config.yaml
n_layer: 12
d_model: 128
n_head: 4
n_kv_head: 4
head_dim: 32
d_mlp: 512
vocab_size: 2048
activation: "tanh_gelu"
norm: "layernorm"
norm_place: "pre"
norm_eps: 1e-06
positions: "rope"
rope_base: 10000.0
rope_fraction: 1.0
qk_norm: false
attn_scale: 0.177
bias: "all"
tie_embeddings: true
parallel_block: false
init: "normal"
init_std_qkv: 0.0508
init_std_o: 0.063
init_std_up: 0.0726
init_std_down: 0.0726
optimizer: "muon_variant"
lr: 0.00575
lr_mult_qkv: 0.5
lr_mult_up: 0.889
beta1: 0.95
lr_head: 0.00879
grad_clip: 0.5
warmup_steps: 200
schedule: "wsd"
decay_fraction: 1.0
decay_shape: "pow"
final_lr_fraction: 0.05
batch_tokens: 16384
seq_len: 1024
doc_mask: true
z_loss: 0.0001
train_tokens: 146800000
steps: 8960
dataset: "wikipedia_en"
Each number is 500 + 50 x the weight over its row's rms, rounded and kept within 0 to 999. Layers, rows and columns count from 0. Numbers have three digits each. The size before them is the row's rms in percent of the matrix's.

# layer 6 MLP down (transposed), 512x128, rms 0.0727, rows 410-511, columns 64-127
098:456516498517533577508472477526495493530416498498453592568599472554586449438526546490523468544540512444515532478403471374527461544526453538552423464536550461472371470555485449534498515463536471
099:475488534502460512475493418453429484502414493520544421533436518483596469469555427531518562493465520479560463523456531596471599500482567545560517525505564509519522497464510533534582526518518552
091:598554445511565588463427467482528479591441489507386519470495456474480585529497503462479556443528465500583421533429503500497551487456404469452414503530465456542512575498466506477535531377524410
096:385431586414462451491437508589541512549558488542494562457430535469416486570513498436492579553519510597483520623487451538464462546506542486443576590525467482540485550441476442582474441481463509
097:534538457524461498554469557563492473494446452525536536513405461582466539400548603510521426511552488522590617474471515496500492474475539487490558491555567479565383562466461477390472473502483590
101:489481547549577491589475443506603521488448404608431516519530531424407406497517544473506463506467487456503487499475481574506452523533461523536458558579559562516426597501535532509437469510505565
096:537474557491436552454513447447444472502572467502452487506472573433475429560459528566483413489398436464561587532348473525523540485486556480553540541500555496528464554442502474549472515522482461
099:492585425517516500576431479393586482517507500510492506443558573512510572584481560409501384543384503496543402456464514589479439478467433536471445421503575445487515519490511505485544526489480502
104:537565539486492521469568427543439608427420451496530523478476509545624522444509420562533528443496565429511478385521404500566479427499573515507489427504526411485534485588465577591470508530502558
099:505521432530432511473659500483578482492575434445512466522610494540589566485491482481460470532413555492514569512482616470460481445482473479497661478421490420503549464447453554547511511617520513
104:499598457445470590551586465444482504522411482449595556594362420517522507546536549499483508472488440523507463414463437426470499447479591550553540535581548531504555487477513551572476492471474495
113:531550478415467534506446460521416464438520526539505575579535465509441490494464478507535477426508543474527450409532459540488499449475469423413584509550493454528492553568447503526477458463448527
092:510534477450413442619494528508496428509584504444479573460424428437461500379476558514517546590500579477441424556447602424428536489511470477461435504517511504533497515414548481570524468494445576
113:442537508471579510468550402485558475524445455463491546436531488528514565476524490396546477529506446465458463599508482579442460530588492535499469540473543486424530430540468418532491539565497543
111:499450566471532471487481451466505536620455585457532417416552515531542551447503517518403412531438449462488491467535414553506545482606486462438508563495463534476468561391400481513551524490508522
104:466553541527470510500523489562539496470545510476433532534400393473499596465514557467636476529498543572391450596493531541532483419420510510594542442563529501460484575417527508587490545439547475
097:442562496405542446534537467434493406579487491492567533445473546407472521572432482476482543541433468497413572459538610519483435531565501521457585468490442463461504524536533567512430544614477555
098:469437498550485561534529535483460535491481513471553504451508431509388474564528488537510520457500524517503389486596502523578475522498551471558514518424502558461511535479500515402469525404438418
103:455548555500411542506540537551464562459578557549506569546561401558432521499477511431530525518459488444471457529519416559522464446403514518468497496555520528497431523502460409492438474470452495
102:413451581472453478522581509500578514452507515486543487605489411507411499530525495545475508513564448417484575492516484529417461503435510573510585544500507446494487471513484538426523394564532528
091:560484422474474537512484594373531610482483400484403519505498443422573428477426422527533549587551501523545482471472619489490521515515553565536438513468506511493466492519492473536464502488524499
094:609447494605496441514499369536527525478547580483428524478488575557492521460494505476558346436394564471498434489509470413457553500507478449510446474476427530532606474465586491414488572526549458
095:517516409530493516528430510490544576518564533401485483603540477560479514512453490519507524472585504527468541488503558507444428539416491410551510523522527510502450522456414502447435575561467454
095:490480472436538510575513509463462505564509579502583516481475492514489586501495545583519522487523452518547546515516491471531471581509457576399355439452523495502572570523535508559336463472568539
092:447409475490524533502455579560452594423417445524572413456512502481453570529513585460492482518473526449386584527427510566467512494474507511498480463484526510499522453469419487480456431436522454
095:506445501485387484514535522462519531523530481465476561457543550553484476518526433526610583512490519534551543482595474435517412530538479557427557503592516431437498592459518521544561481509508473
109:483548522528449550405537429411558571586541509554548493509500548529462520518592472503464499536503576530379457499456436495562515474516475533515522528537500389387413434427537491490521543484511503
099:597472478555500593452418484550438557543554402519471490507503452487601547610543541439482432483539454445503572456482594482521564569545444526529525473509474469573557426454550589455592538539484494
097:466573510591540537562423406600390543502606483486541478544491562444559494408531471486505464536454514483537489501542489525446504493529443591535486539540449466415534477489505499475452510500483574
092:446547498522606543394506485509489426493543485520481451505612465561471540510480536480552514378491596467486473543578417561460527480542582540559586526446508509440509502545512435470551484598437429
115:578603612496495502573495478495522404443475498524409505485510422482435515505461523566497483537533550432542508420564526514497513538524515506541500437483524523460473505587559476521575542482556379
097:536474478407476450435487506475563497449536542530412544504606414444563404494554419533463523507508518583507500432466540441393560488516518519574430535577460497509392555552468509531411468502529524
116:511493433513465467535476596499485603468504407545515495553540486429412483453530553458538560477402499511546464513604409589450578528509502533533491480437494552484560421480467472445545541561460571
101:504450556473472664528438455583579462520506512536473571464457482489440536516522517523482519543513457541523466463442514650450586552512487462452426456525503443512559429449514466512467518487454454
087:454511566438467520488480526545524555492414502429492544427467481503418445499488417487493520458521517502433442411422520454453505548590480467554508482541533620443545513469516481468474362576540523
095:582396446538565532457444367511504481486506509484455512488526471446548597516564540497505553490466452395438449564498490465509450573497440507536498486465518543497480464478508486492559451522540447
105:632535581458486518567443539462591536580529518473523567492481554444506500522507510444494451581470457507420523525525555540421463460529430522458486469433474441534571580444536508522502484399563421
102:482485510556583478530574431520531490469477481511433517521484564583483521560520536508494557542563484421517480558511483505547501516506513407509487512482381514542468500549470490535462533515484454
084:511551580463433474493508503528570621546598522557547468440487501575548442539588467428512525454498472584502507479554459445564521395587584434493505608488510458490530453508406521452419527522476533
099:484421543469522464437459547531487426541438537556554551532503479492522520429423460477531465478598439532430543509514542465484506484503527568551530533453521585565498549492549478543477502440500494
108:403550484432574486513435468516542539489429500440435528514484509560482428551452396440452495481393415439566452434505539625446506520521466494469531518512537478465500584481536559572430419498540548
115:530585515364479406546501528531475452504387520468558476506428526452444477584480553515445499542562493608539461466624570552418533523482545529485516428486473366527476545460566409541513486491528383
094:485504464539482521534447542466455559614499483553499514521489484442537468625447595523476488508555502444413499554476503578538484427375536582490474555439410517526536566446460439500548498506469459
093:448394581472424517527521466422505510493501624587448493548503568464465528583462492487598562539547493475468515420448519504524472507526494507547539567441465587472493590504387592572552400581463563
096:547428418403432519568344528418474506427485489490487498445523490597415556513453535625436515533507478448556540486449541455472408532466511517602544553578524549479522420598510631532452561537462607
098:454466543514458492490571550534486505462481526468508496490545514502575463513473541470468590537572554543534618519503524453374406490448538541445418431509440470427508380554464552458528535565559526
098:527452484527558516546549459544511515473605539520543433549488513496553359537485417432487476509486554468510478520411508472475480511451490507425434484471496495560519432537517440507502473608554447
098:493503509521467613589477463515511453489539567443480466474490513461511451478534484544470502626561471581536456526370475481469498477531491461525515511528457509482432477498563521528503491445467490
088:520512515509504624487559444494545525495565490491559521525501474440470581539521547514475496577472447474447424480436595564510440413522480449510521402487519551506576560528465557582519461495534519
093:530417535527461610479486554407486460425501400449417510555517554469499417460410467457492485463522555569469536467478540406571572468499484485503471406500514469496602445490457450576588500475529513
106:541540510454510520513452461573503525479526497444471506529450462453503514458548560557514505576512546495565472415474500533484556509449544517447549534539531547469474492485537581531482549465522492
099:593550511364439474574563484548505478465564423478464511503496538545398489523549416510419531492548420493538453417559468531420432546532477494491512555459471509511559495477556483511428568485489552
102:517496571532468488525392489496477520478540480554491495479433608502420519363508541546422556573471531492440637575430449438503500456468494540590502535447467558466487431510460543591472462428459522
104:461495481466368504494481504493534476433594430458534529460531514423582522526426408548483460610570505510518508517485523543549460419469478529530537555488444526502563510510507573513518549456635507
095:545498457593545518539473532537510405433476515516503541512483530471539474450484428567479403507543504471470548493459447506413421438407466670544526483522502520476506510416570470471468513509504481
117:500471392604517529515510476429518513506477533473592523570518505459503487494477522484550501504422499483495533525469507362498491518503484547521450569480440527439602521468529553443534497458423501
108:569474518469462463385483479499442510477479510562528444575455436455466531458521488596484386479472505481539451427573566513554573494470405581533436481422516497487422457512582468529454416495530536
111:484523490462523462608567571500394507419507493569552533459571508519471496431394476451410540495537523529585482498421511448525483478493548489549483504524463574511583528521524503546490561510457550
102:474542561484604429474451467582470468484478535569554528446605488441612480436492516442434541581548537488500490517500611487478431469543497458450477495420570517497423565470438492505557505490581473
086:512540539490504497499447465560541487460502438481441519528498547484445548546467569504544487464532445582476439480431392455420435540508418535519572498429502495521433572506533545543462460428575556
093:601501482454477527474576482579556534648523546495467438610417505457537537440473470426471540503536604444502435506461500410520486445524521432458444483488497551515504494512525512435534494596532478
103:473549562533495525576462502463553459479460523532448448471426489505407487541538485605564478474528413461563555522522534525373519555585425527336491432610466458462558543482500495469491578492459508
092:522491477540438452486528535409494542500447535612513500462590532354442538486548530490432505521549522513555503520595469461453470575454535423499504487555528538460478442513552469582460397559532562
107:504370549500483522465538535453444512476535483504516433522463506495483419432374484486422515594569419462566534492444488595467437518480452435507456487458413517562491534432500415448554444503529487
096:482506475422495523512459572520510534555487514607482341506541545491466471572459429481535485447570492464572446539428557458458475478417449439520504521495435595480469456519412479632500571537578524
102:528519524509555559423458562477452513469520435603481575463526494505444410476534545548494469487551449534448512455462553332457440504521533554454415563532399540505502533515534491511574588504575564
095:518425489514495501519487508443485403550494491553514504540449506526432543570504491605552473453589517469515570532506490508565510514537492480430439443534577383564425411474545441472605399499520528
103:483543491564500513422487478468399535489534548463471447475495483497553511565458492444481490417438477432474476518550549455602515516537506500495399540585472541339472445501521490569374511458441486
113:487447447502443504562521478501474489525531478563552553572603532536520558402470475557532577528503493462509510503501416520542538450490530481493515426494424455480489538490491564507537415535587511
102:446475515466436524435504451523486413531531523438525535493525485500545470539570459500498587451478520467404403464488491471491547582396497471542481482475624415522514519511513512531525506619415511
099:445483491504534449618509540483533476423394518585499536523446491455538562444464457536485452593489404515500450450517593480446520412607625504451577539442477502431526512494541539521409406536522485
100:479445496457397463559576468479471494527425495515588377492399497410441487536506581493582552488511548539551534435593468580461492458450501535500435416569588515530515478550531539527454493476504512
105:432447479472492486439463466499460563523487495433485551474468513466603447408657470538494522483539572492473556441511563438528391474555522575490483511579544503510598483451570494459550477512493475
103:505439399528590503637448512591554422477440571459436429502509509550539498531541606515452445489402420446541476495508584501496447542462440463476424516493503552444486591567543503575560529418552422
096:521558558416518532420482515575476562518444570554461499475523517512421470494575476481561525497571497535648571511532503542544445545511521484507430542584493525437490539501548429473469436541486485
092:459481422469474566499549473543550543469566408464566510488462494514498469518512512509529497515510578561497481510452445521596477508488551518528529515491513526482420557549488416422514449415595509
099:501418585538495551553371484453507373509406472484597498504587525507461392530489436555401467468547555373490491519403464520461428448469457548452552466496486440524458494484531556488523536510480479
099:483450560505500545518558452516447464539439452556516549510463434521513383469591546477559513499464531417462538395475406481545531648520517433455569504558555521398462419499512511521580479530493441
098:455486541490482427554472456504473496558435502500484417524454458449564529513577462519456523534474491455390465486543489494618511527545482476481423523376532445563651457484507416426429556500475529
099:487410521487430493539536560500486442456463446542488497610485464484613480551554506467498540483520395602495470481579532557448469497445401497531491515518482550491508529499460596512492480462493519
097:476520471559520526557495518531506476507494483566531525477546517512462509489578594557454528492485444518572495506512504519538438435435577481500432497358472375588487499607548576510478579498498474
104:461522411510502436639580527512557483442608539501520451492378479390536528549447504470503461464545485455499443480479593557460475493524457475532481522436502573493541482435550570509484541444506438
095:504566454490385519432498476442437642509508495443490538424498422502529569490592524458557494478631458513462594584508531530458533518482462486451467503431412433457447454545512455495495508430473594
092:564522492506555457528511576493485493486453521444521489473519538577482441537494604432459421454469507487414410407555525568503527476454433479496475523508540541540433483502568414440495486578562491
101:492569503528442533473672553489469575439547520556486485495555593432515467563495533507467507573601549398440494423512544358407434522430537511484536545469473449496500484511485497442488390448569427
099:569504470543646438531481450577498519416465528471592486528552449502513561528558570604529441453483516523526552492511512492523522512597506571387524499434463488539448379491387479456481406494491493
091:549490473383481408444510538470492551522519515543521566566505477497436457433517504511527531513571495538539494488498476443472488440391501511494632533601601526478477462517525497507422447423588540
090:497535512468519529568566529508465501527488464496526508592490499553518468392520557473529466464528471405497530463392578409462477626550568521442451466465507485508520484572576444507564584574445497
097:552479512515568517489573444442483601472463481541486512540540549446500495450434457448509543405484552596516554510622496336525482463433486568502506444535423461544541529530428578570478534544523561
106:505516436548422500458424368432572613549552457537509522529526537522457486473549506417537442422490436474543532542436561474546502636450506459503492476458478452437608419514472516532522451430545476
101:441515512518622562557403587548420485529500571480446545471483471584472495514412565485501596427510528463398549459534475453441513536584431563495500438571586489440481547390489529492448516487510560
097:461427506516483481505538556521587451448513574510486576551449483470455546553554500535508535416467501487390544537423453502474571511512538406553446610566537448512454523544487553367559503497519468
104:502464459531549536565419391476511550519482485481435452431695497593469525522506620446465495410575616492418474555476555556492445532578491400500510470496449488536468564421390476471476514543541504
117:419543498407533475495455526550605455435503522490492441517411475505476524390440451494451469444485494517540546524554454649420438431527522530464510544560465435506639384463507514546550476589494499
101:446521459538543461389488499504491449504484540445418507516487455472413554392503509559476574488404485579436438535481454526480486542482487471495551505480479532493545437500480466637472411453562530
096:531574637520502571523441485454450462485515508417547557455404532461391477476415528461388425477460493552530559520469427506441476602587503583498487457582521481527498483441476526504495524483530523
102:436478446470538573561426532557560553472501538467523583511500498418442481592496467473458505451564514553507452488439482511487459478454508469474543511484501544461594452480617464515533519434552424
104:479496496397465400491587511463464530504497538512502486483471522526588437453523509551377443531535495518516440498413510456435559523457513485502542566489540510514414503572532537570523555521398453
098:445569603480543487454549526405506522460532532536477464461454376477595578558529559555453470471544456548531444508465516554500446436512496454478408475458599455565505498418518520494470508531520476
094:535429443527362492428531488400505542520519547578571492480485550417491433435397548478508536504483564460480483517493535461484515400477508537448518484537540536470567549506444514529420556490520512
092:528456545550546482513479463415459378462421499493554389528522508454503539457398510571540548606569600484555517440535478534499524537465535486473462518500469517497562519548423480512529470536478546
097:556482524544368557579613569549549562436510487503477489471399480523524496450470580563497487455548513459493475562445484522440550548519478479538532401502455495549527422483365507542432525520527476
# layer 6 MLP up, 512x128, rms 0.0722, rows 411-511, columns 64-127
097:558520602511411561530573605437433515481490428476466500523435557492400404483492491527504506517528550477549463602528578544537522513443479530535495487476405460579495470492554543583428461493518602
098:567504604420498480487557568492427527472482616491568548522544553557517472587553520427483532551428483543495477443535344494475450551501489544494524498476448508510507473504580498469462503565416481
108:461533541462479469522558585503448554501487466464502488530552529479538470533573512485463551497483506562490437601424583509527481511416491593472494508464512535442410521436516558517487629457500518
099:461481551542443561500585526546519459558468476504430508484530466429567552488535491406474434462503592512577487610548519488419467503453499543518546441506463472486473543445456566489573514572512420
107:441453410587453536458605523472459537487436500543562465475579533431623554445433559473484493462490512491479472454554484533579503484419539452464433526541506551525521521473426482539510466456499367
101:524398531471584511528520488514502483584518540579478519485477489524523422542501487456566484508503448439472472499509452493525426442486384565510579555504521397531427491533535520431514438538572495
096:560528588459498538575510596456482451501484617462532470533491417502465538504554554517450624463597467416526514532521521452495532504512475564498446546563501501501503521504515481548494514502526477
095:327431405475511558532444459579509494547519446481524480506597482575574439545447504497386464517468517452467504565513633422465510543561497499523541505505465474503501489456460505498579475505511486
101:495540494535553445526577491497454561409478528450448486439393484463463502482470420497438526557494448412462484405592430466590557579503508460547403503587429563486459497497512426573479552444532477
100:504433534521499457454571433534443480416479502438468461355515501525534593516513554548492556523526578512482613488549446548539561578406473545526492476439479564476479510563491505472457513626536531
111:656472524527480416465502535525493555479468469431540491457496569545460463469435473506530487464543559452473485406551470545509513518502480471487482514534572584512467519547438545453565530619456496
090:486418421465505575420494528420495518485433487578447410514570519583567507580479509385533486431526488493484450579556485473502452433473556504529510478544501517554485599580483648496396591451544424
113:531524555499564433448493574452468570417452453531509529445502499489459534488391594486512468518596557545533569454479416514569451568480541408529571441511527550504553584473513553461499386454464548
106:498479499504502453489543546430483451448553430445542538523494405585511464585486456448523552485558499462461538474522557543475429505480467431532503467353520453597507496561498550511418465470479486
106:555532467419568490510424506419452428511524455570499444489484531488488488505524510557543445557528463470568529531477539566477543522498484564536526431489561488531502427447539598550513554580447436
099:642541417569479539440500507458453483453515547400527487603604464572528459467443448411491500452543562533563552485437519505441592527458515550531507428451427551491535496454417495527486515526489490
095:503487448515498481480455393507530519457519521491540496510611531423457517527518428485457471512549486505488431499647507526509469464492440586521477499537477449540481491420548543473484492550504464
106:546586482499511526503508398489490507415451535472499528445544473548533458588544427498489458486528543459406505574514520508500472465512435561486439423527629528538528564537513540424497501569510406
105:591520538385500503472549470524419461599467466493443499439527461506414505531441491383432507481508503513590470437515479592493512501579485486513443392492485541532560527479483508470471605493526501
095:423452528506506440473585484499406557420553550382516514442461524571580484519510565437500494506467474516475431432530472495429479439496504471498518525553460421534551478482505567523587527514483523
097:464567477514561432498472468559512467467427492440542472508478508577425523489387404514423525515497437488474522513472486508511440527482408518544522563504452512411478511570489463487552507505508478
102:549481456501513478576590540525531498503415451446524425478546500512499550578550417503589511504442445494556496529552483459459485410581491518428542449440475517449531538463560563474507467468498423
089:508500503541545442415524450444462576513500511484529501498495485450499505550472462504474491476376567454490442490519491596516536584405537445541510504519450493400525496548569550539612555511440541
091:560540562472522462466514536513537451527525503516484514478561536515497560529504504578608489471526555434514414463554495452454498447411543543546499494513487492537451582487576590553550510478469437
094:543473502528498480527484498608359603444589579499472461521519528507522504535541471534505460563550506496488550515482498428424514551454523439520478617463437524477435499430526473514484500458490388
107:442560511599530573572524511564488540461530528525494499493641546413583522398473528448505541495493527454465473456574505487443523538477547489491523557492444481450527465445497509433514414453486523
094:539450531482577575417497499543500465495469464567487528485577544541493474513528442591429562462560538494538546500526538516477425484499526497537377540458543425559381475416476477398561573568508573
102:527453387567485612493431603555504445421499585452523427527570499534541441523468497526536461565471480444445423530522459458469486479447520536628485524558466594576417536482561484459436505458500491
096:464464491463530482545507450369546492542471427594532554414471514509481508412596437483489574510545419547524498454480571489490541552389504481480462441540559473627453539472511460515482521423519465
105:518526576514582546458580472427455397397492544529517480457470502465513465544569497375526595506424499476523465483589549545492570508470497504573542512456529422535548474521518441457519553577563472
103:511500435564543478477393485499541505490509582596655566442499518517553483523526492517500480518474495454482421420544478475573446527495577514509506505471459544417437518539453467499531515444517543
113:521469536498423606480382523448483567431446379446583537610469578445505545531534480448477478547427466537549546505564452527547559481476455514486454490450434528498529506499418436468481472564483509
104:541400430537484484533565527351437498487498475418525420520462452531475426440450492498448555478531537488585500548507615396567463441489470612579492504516453601537478497523545534403529416513569536
092:478457476548497468428526512469523355497314469549488458476482454599554525469497524478416511483493483490483600447492529520615464478479495490558513457465418516526538527512468426527525524427469488
094:485521572523453510631443540510523484416529562483540484500493559509532395338448513505461442503486623456582535487487455467513518444542503394430604465469453494525555582454507457438411463476457483
105:467509538505427475555469546518528425494615523489535436408390510533381560595430430521568531503465523507540465536504510466594500540550416514582590471486532465430484503495391499505528486530518585
101:556583573463436488452425425529465511498508482516542420544488554527544383454550489426489514531488605500550525525529508456477624372438550464622559528423589466465469482464515519413517479557504499
090:557441472582602411519430540544448467467525505515436442485518444527477527508487492527545491569495514514464511502470419498459462583401510528504459393569557539562540521405535529522545491538483462
110:555537477579414521516504587534433571474491493480409499507607618557513447507563485444491451471454506499621456518503537450502474589488465474461487521600484472413481512557460474489559477481519549
111:549514416553529504480440486476485425386576491515456435469474513421458588528522507528507503548564463531535485584518514563533520504437408484452541392531529537497474441530454493447467489556539471
102:545534432439454368471432470484470454539517484440554480585463485518545448534556446467565517525519456522562530470570545404561612490530479463508526457382398506520476574483497491504534367522477487
103:522518536589475415469576470452553486561493485472495440558523505468508443521455439461518482578463518597495492468639462559522413415509400531426463431488504486504450488508573478525457482429458507
097:448536498432498502523481502438530558490419424502398430435562435499535467503479575531516454467427455522434421488628484460483472561431455474542543443475438520511541437448523448507520542415531503
096:541463467643406464564524545454452413523563456497577520545462611510479439509569411390534502488506421453457574435541447542556528517467490512481533539466475501480429492470467415479437447480463502
103:551511491449382501566452475505460455522538451470462506485500575528493428547624517562524499440373552548508464503503384521488497543467499579537543544467450490426599553582515511499566547553479473
104:545491532413451479500462437571446444501576440534436513425508365514457582627617455547386533461495480534432492508535429461481542503572463556590514442462454481565475489461440487498489471491437524
100:528501400442487488541565501468495516567498402637454440456585499489465512576483498457436529597565532499464451466528588565498516477505389482530536460499388519490483490518480528449553580527468472
092:513524369485580469448507376471399441566585490525472490439490552623540550555439433530521534490405510523410457529496477454467487486510435541530548496461553547601522560441572530495492609440465547
094:472557438451440454507501491444504455535495515497456509421445552550424621471552504578579502476532433487475530539511528463475514516410506585565564547478499528450513530510558534525578562507494433
102:604460506438523491472434509415444495602517455659526547499601468493518570513498481445499491560506477413591441473526485468553439441470422504429557409477490510490538468543516468457512538585440445
098:372491501423525534487558512546459471538467474439527525479475441549530505410528552512519499488550475462440475554474552527542577496553436444596563479432471545466485459495558499419691529507503547
105:575564483589492472449464445568553583490371435434516485497521534520490565511526515540539426446477476549570500477492573552618481546538486473498501477484471555554498584435472509568497405409475530
096:472508514474428532473543486448473528459485552578457478553504598518492502566373559478537565493524401458446495525545426510534620455467531520537491476427527451438398502587490514580588524511502469
098:460361553606530582464523548483441436507510405526572468505551446502543535606540560465445458466421392477425533409494532489551528501526570442465470519446502505498499528514387444542509509482600483
105:454569472452478525520597383483506522513573479513442444540548556578497452505496565554586509549452524550457552553505472527550460565501405571526475604437457501495472513489423515518534486493410524
110:463433622499478460526537480511476549471432488566469411582574546427538448476447435484457523455497530562573410514550409583575516537480460472529533575464461527380508434407402525490537472490401436
100:514485516505470532440608478469546343521462578463554515419564540468557549528592471519510575591474494498542520522524491576562495424554513530481549476516458537501479438425489466556497497475435447
098:482451492407449553467434434527438459535484414511406471540364573502490613512467478464551567537548482409519489521508454522498459455544570554599511543497461592484488450381479626432531519510554571
086:363502494417501527473488545417501500548326537483477520581474432545407494507484464443544535518512472431616459448601516497473503567451515415549473560488479522406563498439484478509468447562510418
097:479535428506503524479415543488524533419481592523491454466525454391530441553504480493552474556515502564626658514555552536573435514468514447501469544533506374513472509493563498494528445409477413
106:521548532473554508529549492532507422563497469441471417507483463485435513596583450568534464587524461612583602457535493470507488485525541497383499466507545512631454524436529556523521469480476447
101:521512419461451449481384504574498534490463468458504471479538510548470571441512523489468503463511531465430555498426480525528525585521535497567578541545475507552466438549525543544528560457410580
107:473530557513472394513517485460428427575432480501487509459530474468551431429513535535451550539536553583538506604445508521543438511523368517443487523481479514469569499594508499563552461497474480
095:464477504489549503566581485347470471474506436548518519515549424454456492484577471463541489557464427574611496524518446537520553548461487493421495530552555428453505561529512443505549454438539520
094:565498545532529473550483508483603510540498529512477385466444488498500488489501501513499495426456445463489443532492355638514476518435420519476529472502551523592583521442500503525531472509504428
091:459488570579559458496460500489535593464561494527505555416538383486511503364460553430595441487456487506495488558593458557515423436511532503535459503506474545515521452397452524490540448387455532
109:517459579494402494539443449498548592533472447551519471480515475545551509530449532466501504548548523526631537436554439503504453475541455501477536559441424561561502542510452557574494547442479564
109:483584492510497520496474448426526559427504598439515508511393482517546473570505469452515525521542535505493542413478396432515514494452480504486469555558501570575493484519543500537530458512561395
104:478407528529504512530495527463500507376491459489459498539471604494477542563504484496477456493552507532506610476575457519585501487536465558566448453547550430489478564595498396464546478419494466
097:466453528422465580454477484474444583476482431497466505468577574538507556580449406508535549544465484433606502449538502568431383548451535455489490495525456487464457578457519449550577521622502564
093:532623519446461513432359497507486552484463545464551428434462556452595450490522573501448529478457558452518523539485493472581508498516418604535521471521488478545531428441459512463426465574466460
095:390444512543604507496463472439508449542447461439586438549459408530481550509569542439493512559555505503426409493607482651602499451466524442471473500517458532484470510596506508599531644501406498
107:487661504514640543520532490575483661458461562496593474522495517604486536423448338442566542498466506490525483481496564523502501492484491530551464442497512513547443595481467480520466504507399478
097:470424433479498447593487462551448549457463462515566497507531398582593538481489467408500484438433513496460572488597495496521441499533504505495540460503538463494601475547437496513515608547424501
096:514428602449542543562457624535493422516479472503458488543471514449470489507404465483466576470432422528446432439512482553469543523554549502535460534551483484533524473507529538565562511520496517
101:488505441468493479505550467527435460490474532505416471455396511569493523477496459545546551480543463482549490573483480491506629505426576545463482584569564518485516543552501517485499376545459495
101:557528556501497528454479524492557516568530424557415409545504481463516485479548491475553635461380532579509476589531555550484493471400497532489472459533504496532525479484529580522427552504468514
099:606487456515523562573477476519471373437510574557560490467538487540545406464435507520528457588477496519569442481431467490457499565465486505563440517520409608537507577532409582578508509431449521
098:498456541547580457440514411522575523481424506454511393406490539465529538560523504455522556471536566416483508475564597516485473573500528501491518555476467347545413480465456489515547441488535542
101:547556449403506422441502476517432457511507510474439555523499488579496415459513422510568444425469474482422463516619443489543534531536421424514510441507527519467439487491444457546568493531585452
100:469450536434522454394527569535447446451534618455407444582465480539489491501486473441546524492499625470431502546507535475516510480563502613587434514534509490491505533513514557511509586540428399
096:428456520556533501556401445490556533518588504565461513504572530565502506536452499537476549476411499534529440446450484486480533492582578412543491571544506556465416489512531467623504486488499497
101:464536443535567534576520539466523500517493493499488472525472548477463418459471478532534508541447506505526493405453509500538580442480473492488516437527597472531527537527387560563479526418536550
105:580440571475550443537569502526456463493511448494462550577538498449543490472480560531456383431527652496492531432577483502456475415472524484536534501519445491506457555504465573484393435446546550
100:477553522411496529477557531503540473448487428483562490564563499475586538401512490456525453511547494500523642573493519561554477510406459456508621581530499420452637550479491449519536487465541494
087:457518407500540548499521520513482515433520459526439459508424474498472518533495493473540541430545577598499558521489408548566420524610539502529391457463443411482490584480441437485526534448392512
087:506569560443473405394427558501431596525567515476485519494480388506488493445526486567504459493419494518564568495608435516475439483595425501564513462576434512415480507489580451491524541455510597
109:501572544443512519477467582580514433486433478385531438430462456588463550458391580439502402546566511427530551535557463455444526563536564499517609518484501533516407535533508451486491444532601484
106:549566572420522498493460554443486460490517466440579501517593485486477422561557554484568443465442455473541435542542473473529462391524513483453557571503459545544509560497466518499475553561446543
100:515498494529463469500485484437541573422572618402498544564552501469535536462477533484525546506535580527476494489506478466534485502413420464570483493419497471550429566514495492499441420432407491
095:488466452409559504496409453538453436458525399564475407479540512442528551452460573562423504472529444448491496549492528467523478539513610473486483459501510502513447567480525492543580611499457461
105:484473434447529462492526491523449510484467470498472500442460542603471430577559531542533576530510517580524579423533473455604459476462492497600561437604552547461380485507552430546527441477476412
108:413428535503545528519526580485528474510617522575590438550395501527411470589434377543376511469543611499543532458473487488556536419531574534529460510481454429557554520474535469529462523471516557
095:453405545464527491507506430533544481487475493521458526496459449602499423594533459544562501556504486431592496512539484505533513407538387526499516498494559504412590525598489575605511536416496484
098:488449441530436426485487552463552505423490451512545477379605474454549551487495512417503571484504612478480453492491536467610573482533460469500503529501428481487472541545558513520519520537440520
093:590552534510545510439481503431438480499446511546453480485540494560534440430491548388533459384434504593493528494443515424460447516520494461505462447467485573591445595494483534444589415569505608
104:458568500560474585547553576426563452476518473509546466550448538501561546451503530415419551451470420514461529536502446520517579490545403621506495465431481489600499467489529439503551489529499396
097:491473438454488405491535579539468511485480445504520510485599520451566422478452480517512519499541543485479402404442449443548562413464525526504601522557522401464434531491498484422578524524607578
095:544442510455475522491487507587558480481534377511482419470453547493545562538486454555559598435503478558528560491514476597517491485527481479568494521424452427494497548405522524410532483489419506
094:513505503400552482487528515496471476469496424541507534546575534466496532503557500520441473593487484560539475478501489538504532545585443535602447404467537450438383457503530506489506511530537490
099:506450537545496445513543507483464464537539487457459567615497474412439511577468545512565449521484469504499418555475427462523537499558543631509527525496488462449470587480489484496538439520542506